Weights of a small transformer language model: 4688 steps.
Each number is 128 + 32 x the weight over its row's rms, rounded and kept within 0 to 255. Layers, rows and columns count from 0. Numbers have three digits each. The size before them is the row's rms in percent of the matrix's.

# o: layer 5 attention output (transposed), 384x384, rms 0.08, rows 138-169, columns 96-191
# v: layer 5 attention value, 384x384, rms 0.0594, rows 139-170, columns 96-191
o138 093:142176124215176116076167089188127132115125121147073033249121175072154139079172117144139128088163155153183125104142140100137058168122147174185106084120115138111129168111161140092134138102203127184181160135122140131134127170104186133169089164187114126179162151126096134149103100119103135128
v139 098:094133140130130150185115132185128119098104181106191146123156138103185097109159092123085197138166146155125071167094154207175138171086107149093124184157121180145161161090110073094150164156157127164069129124102123147151153160213159152114124121132100104141050103144122146137160166141113157171
o139 092:183148149138128164119133151045086119155159118151061092123133117147067124173121129082118081132109158136125194126190120083093160091149176145163169132113121088135110068135206192127139081109049116126124142138131116164127115067088047124168130105102122151110228194143115117107105120157134108114
v140 101:118098075131110154096123097140118078072118198154145137101135163143163124151161136065199098165108085143099071106165201163104098146118144165169151117111115110107099126101120091124099121091102113125106070149147126137162127150104125107146129190078126085134063103104038149126100150148146149110
o140 102:157144175125143118111140152090102180153137120107113147157143090156091134111145130172115207126064147106117179128151106117181118101158142077064160180110124098135154132110173113131135161119121161122153179124148150126150150118166113131182095051120102136097180152156183071147128160163153106143
v141 094:121178134159127155153083105084146136089102064148077130101097104129146121116103135101058168129067119162102155102125131094101140143109103071120081114114168149139134120138193144164157124089080156096114112172206110120139110083103115109116129102131133126127099149088097109104162149163098162151
o141 088:113100105089153070210118146210112109083130186103167169135140127112135161217073162069203116126177098131130177167125157144127132122170157177144137167182102103142172070104115169084139154095161072106117136108101100138098147183131095146117102148111124102172157126155103090177051107060178162132
v142 104:129063167147144137132125125098062192121165075094093112075109095126161138115132134097145114137159183146077124121120129102161109148168132189135106099123127128077153097138227165097206185149057152172152094193148163147101145132091133086125144099054130127116196148123131109110129133159133134081
o142 102:106162113095151151130173086159150083135069125178128168151126186125134127095136136172121117120119070100184160121158155163149138144171119118098136121154153154111135137092086167144035095096183126114130145067132078091162071161127127131104126108180111104113099112083103138176182059096089103086
v143 097:168221126111160133118067099157171117131111122121157140149152110116076066163110127170125125120151060125131078100148111134106117086089162112154193151117125112071109141184102107119131113150131109126125141128122152133158129097203102163088098107117091133114110107130143086128154161129155085114
o143 096:089070175230121167143118138117140168180144148123124144153136149137132199118125112125112144120086133119124163164132104107112144130095129097142092128140141056188205155093139134108132130124112089110086138085169106099094149111102124140176174118101131121156139115113093158127066103140138102138
v144 092:150143118079108095145117152106163079145128165122127085119165074149140118132123137085091110076192113071128059140155142153119210102101110162084144180196139135137063170086086101179176133117136117094124125149120145114132118105129162161149124109130136202136121193181107140146098137088125136178
o144 091:065162120170136165160106125146053163135165064124099170114114176076143110162125114181118130220106164172139215111104130108109124099144094094173162125083143082107156129162128149074087097149141150135106109063153161132125163143137087133067141129129125154146155103063107133147128122116113121130
v145 098:110113144118139157148089110105152122120170124142198110163154164106178141110108185175161146131095111118119170158117152127118132176085186072136193095114102087104105122143159127081160117185097064137141092148107147163072149101025127142154042082085175168134096146151143163141149184097099120095
o145 090:100164096172096172139193113118105123092100153164103182067139068140094136199150124076110170085171127149138151115138100093128098110141087163132094137142136133147171133078118138138090164127111184138092147136086164143179117142144132077123195193120057094144171153090144094116168125169166139121
v146 091:108110145083139142092138138156114125183099089130056156120102124098109103102154119146120150149110185097152152090126104112131157076109161100151120135150122108041113094114209131149138126127165090151132150130117129159102094105100132061116097131133152156107181154103140146175197116079092143111
o146 088:157194102153137120111131095065074168100145169138185096149113121150145128206115110088111117068145076148123122164143093133121139158108144209111116142129155172126165172114094131118055131141098088103105064168151117144130142174160135155111129143111079053126108159124167097092067112152078089154
v147 101:092096063116168113102017134103091106137156079149159148112176140136158079151131127136120114161073157158122124140078085190112171083142148122179181169137100126093140173154053078102073127121129148138154139099165124127137130140062089101113112150101152144163129138128108132115185195136135078045
o147 097:171189165126123122172191128135121169159088124134120133145145130124086102136098101150110115081145137133096170184175141009126155147110101158142119105054107116155205097133138151195102189121077114112097089132088100181123134105117150112157111161150076149106095102136122138128082080107110168164
v148 096:150139071141089051165182122115137140134121129094143162167131114111092114137148167175164121112173110198085170109142107149112129158175104140087133119139122098147116140051112137148100100083133112082115127139120149155159136114151110162120115144165141121077174161131121159081063151103103123105
o148 095:114132161095129173130083117106089109161143151163111117107065119121148099131097084096128118115104192101156071181121141163111134085117158093145100132106103109121117078172100122134162167195117115140164137146140116132152127206128109069136102182125125086160100127172130085140190080142158135155
v149 103:136184098176121128115065176125100117153149192106122072101146083134019173115182141125084120125121078139111161103121043106099127058145138064099194139132141146170137127086107191153138154161191133173132206111102111161144121156134139169078138117122098133146109151133137155153066101151169146151
o149 097:149061112148137086158179093147183184104079097157087116176113174111127115103101125143160143135146185121167097141153158157084124143064119186162109133093109136143107170145149070121179119155062132109150091106094134142135177098102160146113120134159142125118178108117123067103130184073072130149
v150 102:100158137152146144106154074134148105124109163093135119094146141154084060133104156118127148150135106150116100046038133117108075119138139101183114178148104120137158123179145184099206128118145212167078189113142147120101163113094152075093096139130135114121130124071149082115136194156115179151
o150 098:180080155103127199131108209144109153138114121143094115124146181108128142112140133128134093134080119137140162175212111172167168162153096159095149147131169097127091105064113086139073146126153096126122064098086109156142148135143132173202118081171114103105114099154122117116106101161173061105
v151 098:138141125174104125135127142068094151176112113092108116176156096143118152104149105109144158145161146073085160175084152131073123076110041131121105166112074124150184124097153178113100112122127170130185175131106154096135151168099193130141105128158165166156143203101157148128084113173080115127
o151 093:137094116154150132157105125210147136084118143147127093125121190133098086080133140117126081133155131159145118085161133072175162151102158143197134104117150137146061168099074057123148105102122112114063071109142135170108109100138085141125156119119101137137081117132107120127198131112129164134
v152 095:092095145137218199100100116093068183167092106113086141105111183121140088152053166134171190131096130168129128099101144120124136133140076093089120151118131097114160100060095119150201143204148156145228127114120176118153139115038108096111172108118142189111139142139105157117139167147092120108
o152 094:153135093165071053148211151127187093089146185153131130204130056106144112145215108167156123117120093111099123123199049136103099160100149150163167137125104162133088156143088188136021088121152108108054131104111124108129128098209106146148104127143120095159149087099139091097100097070137119140
v153 099:122103111156115115090160188098129090110076074128109129091183095159162214107155097118164167129076067182147158124189139139179118141118115155110123133110099147106149115082169132098118175145161116126137129129132131134111144153125110112078117123096079120114138208146105112144180073139153164114
o153 096:123120141051104162133138089112117161132147168155149141135104166161109132156115133110079119143191221118137131165076154103068161111132103079104149173073114090136125104172119139135148143097119129120137147143162140103169083155114118145168143144118138109134122090117119098119087169133102102134
v154 091:147157101151131098117139161117163139170062176084115134136183096099110129107144119085111131118052110135103087137093102191093127133129115143119097138145166126066192118140205133136118102061136078164092122128087150129128090105154144125077079147062107189099069124099175124085103134117136127141
o154 087:151088168117159139136087064136168135163175145169119126123124182154073118119146112161135106077152139104150137140159165102115161120114120112181037082035128124127086159103078105123143110144124160119122132106113144094145204134091176112166164085189167155160176109075086177120120115124148099127
v155 093:183134132122112064122069100142149097142089117033118112112095116111150151146129176083150111156163140100056138091100104143119153144163053175107138147116093114113113092117131119123153116133111168144095175209121130151131147124147095112145138104120124091128147169126152127104137125184100174124
o155 086:118102086097125172090146151125112124120181149123137131126161124091133128106118050117071127114122180139175084183123195157136122134141167051162110127121159139156096122067108152118097167138151093106099071074138151139089135176113161130131160114150175156133074190114151132122134151130169126107
v156 091:117190134151147166123126200185134144126143115156123151136115150110164154141162144152156184164069123148167122112088112090158124163160136067100109117057083112074118133102108136119137127136067108115107119081165146133156126134160077180134126122116139178178185106128115159154125098128117157132
o156 086:152066117086071101104106085051160109117102147152111090129100076107116126162114113199126012068168082135106088139103155178082129118142114156131115111143141132140099103179145137157124065115168142148138117131144095124079113119144184108164135177078065134118071185084155106180120175128118111144
v157 101:153121141147099096111064147087168127094100105135161077141173117153088157142113083124183180126112150110136105104135094102147157187114095170063118137137167122147152141133198123159086162102131122066144070176128151131159127169134148089106075157130096170192099160179127096143120191078137045127
o157 093:066087144158147164127165126157141122121132155080131196154091128135171142178092156126100094097199111161133138173070172111088103110145111123189135132099114143109121153107061143096148090185183133118152191082110117139110116097117138169129207134137177149106156133103114193089145078154103195074
v158 096:091081139120102144145087065151119095097154122133117162032148046104125141101133155108082071118121060125101141151115104100177134092144119135143161144131152128126084102181119144144100159093161148136108066178136153145107156062141114104128098138133125131227126228115134100123080169143175142103
o158 095:126143113136134144112145196142142167165058133127099068145116227184136135164133123123145112113124162137139090135115098126114158175101104124107132085100123108116126105096138118112202113146139117167136159135080095081186165205139178124088106110153084155073148087132130110116132125097090093105
v159 098:178123160121138169098118152138131177154106117167124147096093115080146128132095146114115118203144140120103144129096121117118157181114084077087157184162125157150157116143102140171144155108128139118170164216128130130167114094172092132136101110092100088168141101154118130104134111124119112129
o159 089:104137106078098075116123133088139155068121142101133126200106149166095162098147084137138200042139146117187102124180098168099116147125182100176150094126132117139125142123209116077141102157124143094075159105136109150144078158104143111126211131147170119079130126113110177060137064132135095120
v160 095:142091104190127086093116104131113146118156135187162119063111169143111090091145142163108173159132087167161127098218088137073127113145099205152112054128046110147100138157090100142130169101101157122160193082129184126151139114127109166100123159040162121159121157113106141105095153146124091212
o160 096:177162119106105156125139127125127124166100150116106112168165097093120153148158139109129119106156123131072155143074159106190183150083191035121148153103175093157107157102165200060147086133157081087069117142168063164129131134132125100136163124186076173097167101131156120137166099147167114093
v161 097:144099128141145135074109097152144154115125084092145129064086154121107126102115047146135155089132103158148114116118117136137166167095127060168100120148090119109167135104118085174179133121176080175165143111104108119066142124100135110108133118151080115124136152166071141139122134145099130151
o161 095:161124141156112144113134116053145115150059186156122183202164063132174163148124164094083157150087111055118100128100093141131122066164175134149157080074111114146065162174096169046094159087125137126121092083147159086164128149111114157123091115147137153116094122099137098141100140133170065096
v162 095:125131141114159140155127091128100060147178126144121113130140068155073151116104086109140119122129138101189158128088135160118131096142147113125126136142155116113106103147125147117092140173115125147168088212190117111156080113140152137193171183203113092117096106062119097153174112141161124139
o162 095:107110103143135139151149094137143156121134084133122188147113161110141129144099229132160158107120073126073129094165124109132091140159121170142132164138093188168109154111186095132176106106114145125099164135050102158113122186129077115098075074095161100082116133205145131151114163112148108120
v163 103:102102117123099132146123163157178122137117128110171149101123122121131127094105150168049180138173098120155140142118159102162096116157215087117127114110141107154102190096181203134141117155162133139125105128121163170100148118152105098178138094121153126127097146176152143135167132150135087061
o163 098:135145122156103162137128127055069115131119126169097106148177141099095101149102143099180195103090139124147145118117141135119171106106073182115138148162097174115197111183098101116106135107118092160143148193158104125188107147099172111056140211100094105165124137091092142148055116102145187172
v164 104:136129188130098110107120101096171114132098151065121111158131159130161103102178114157143138096137179082175153151075126110107127144153145124157085133125131123111158168122152149135130119145133060142152175116112147114174138196188110070116114081168111142107074112150069076134145111138135150137
o164 103:087138083105168139133147153150080124149175126188162098136104083136119129170096148129124104167148120136064100083143154153106112075113076162122182128129159103111096138163101109136111134105116100131145110149123167166133133093070164142155152174166151099132159146091178130154102177112128165138
v165 092:117167161149143120124116148146139096203131132167119173101095111125118107141100127057115093171129082087167114088166113167122134145122116100097141182148131134223176131137138121136130165101163169089138125068172142132159131171090055039101132173102104114127142095161072066123140119135092138149
o165 089:137110098107085116180129093138101191040142118142147085109122133141124122113160142130136124097156178181120070109121108131115098102160135138120102090112109088101169079143162110081062125175150102094107200146099109157157141090132168206178100052128076103084090150135142188134099130135135101157
v166 102:163086069146132117102104119092088188152134165161114143143114097118098120122108147166172118144063122174170141127129082197126124125099168143114119076159147159158063162140090129143130151133169194155119091146119142158113082136123141119100171108110068111091109154099114127123150077094113106169
o166 099:095100185091127089151136127145139088098161108149131151124109154170111190125139087152081131102180171101139144149125172049146142156148103118121139177118143131090172117162197111126141105123091147104144147160155136089124138127127145126139101132129160120145171105148119125110098179152138162074
v167 100:156189094171143118141083120158162143119163096198127130152154192157110139112141095125152164099135170132127116105075129135142145195084119140117086133113171122120105150194129067186121183082105141161077084143143152203101128100133143152087122136193129148076137150138150175134162202170093053126
o167 099:118103169166105163144155127151129121163118159091151145094087060079126125154136170143032084159097115123170136174198160115100195094133154063176172070090102104127136106078115138095145100158175165081126147054088159084063151119101141107122144119167107156143090142148132099073151109109079197130
v168 094:133178151142075112105157063061135173095099135135172147100113149124170124160150108129160133140143154148120097142140115129168068171078060161115149100166153123188099150166159183065106090072148122188145058131158116092132110169192153143091125167110208216126062147158094158134113207077109140154
o168 096:172064095081140183126116178149103065184120085131093188132151113126081139099091127116104076077152131092158127160071129134066173073116157149173077109158120116100134131122074129162127114136092151075117137176148138153147138081124112136159117088126113095118152150158120133122147022138145104089
v169 099:127108132131126123148148103141129099150112155120159161105223214199085127053156097120084130120126156141109154131134156124204089134115161099178081128106121140138207143170129211150103131122160141149092143062131115136159169096103126122124148148232128154132106053166114141137111170120112108202
o169 092:126160128151078079128147171132147158118127100143101059164091090112113127142108141146112107149125071107111127119148107111071150128099171143182130130115063069180087139121151089125150166112110172137153074222106173074063137172085146195119122094119084185150141150133120096153113129119138131157
v170 090:140146135138127133108104145140125103155155164126131157139157110067099226159146111110162119119177130135161127149163125084104163079153130170097157142125085181126131088091130178152122090088084148160143085196102162185163113141101141106132059153105137152108146136076101124145150146139106099149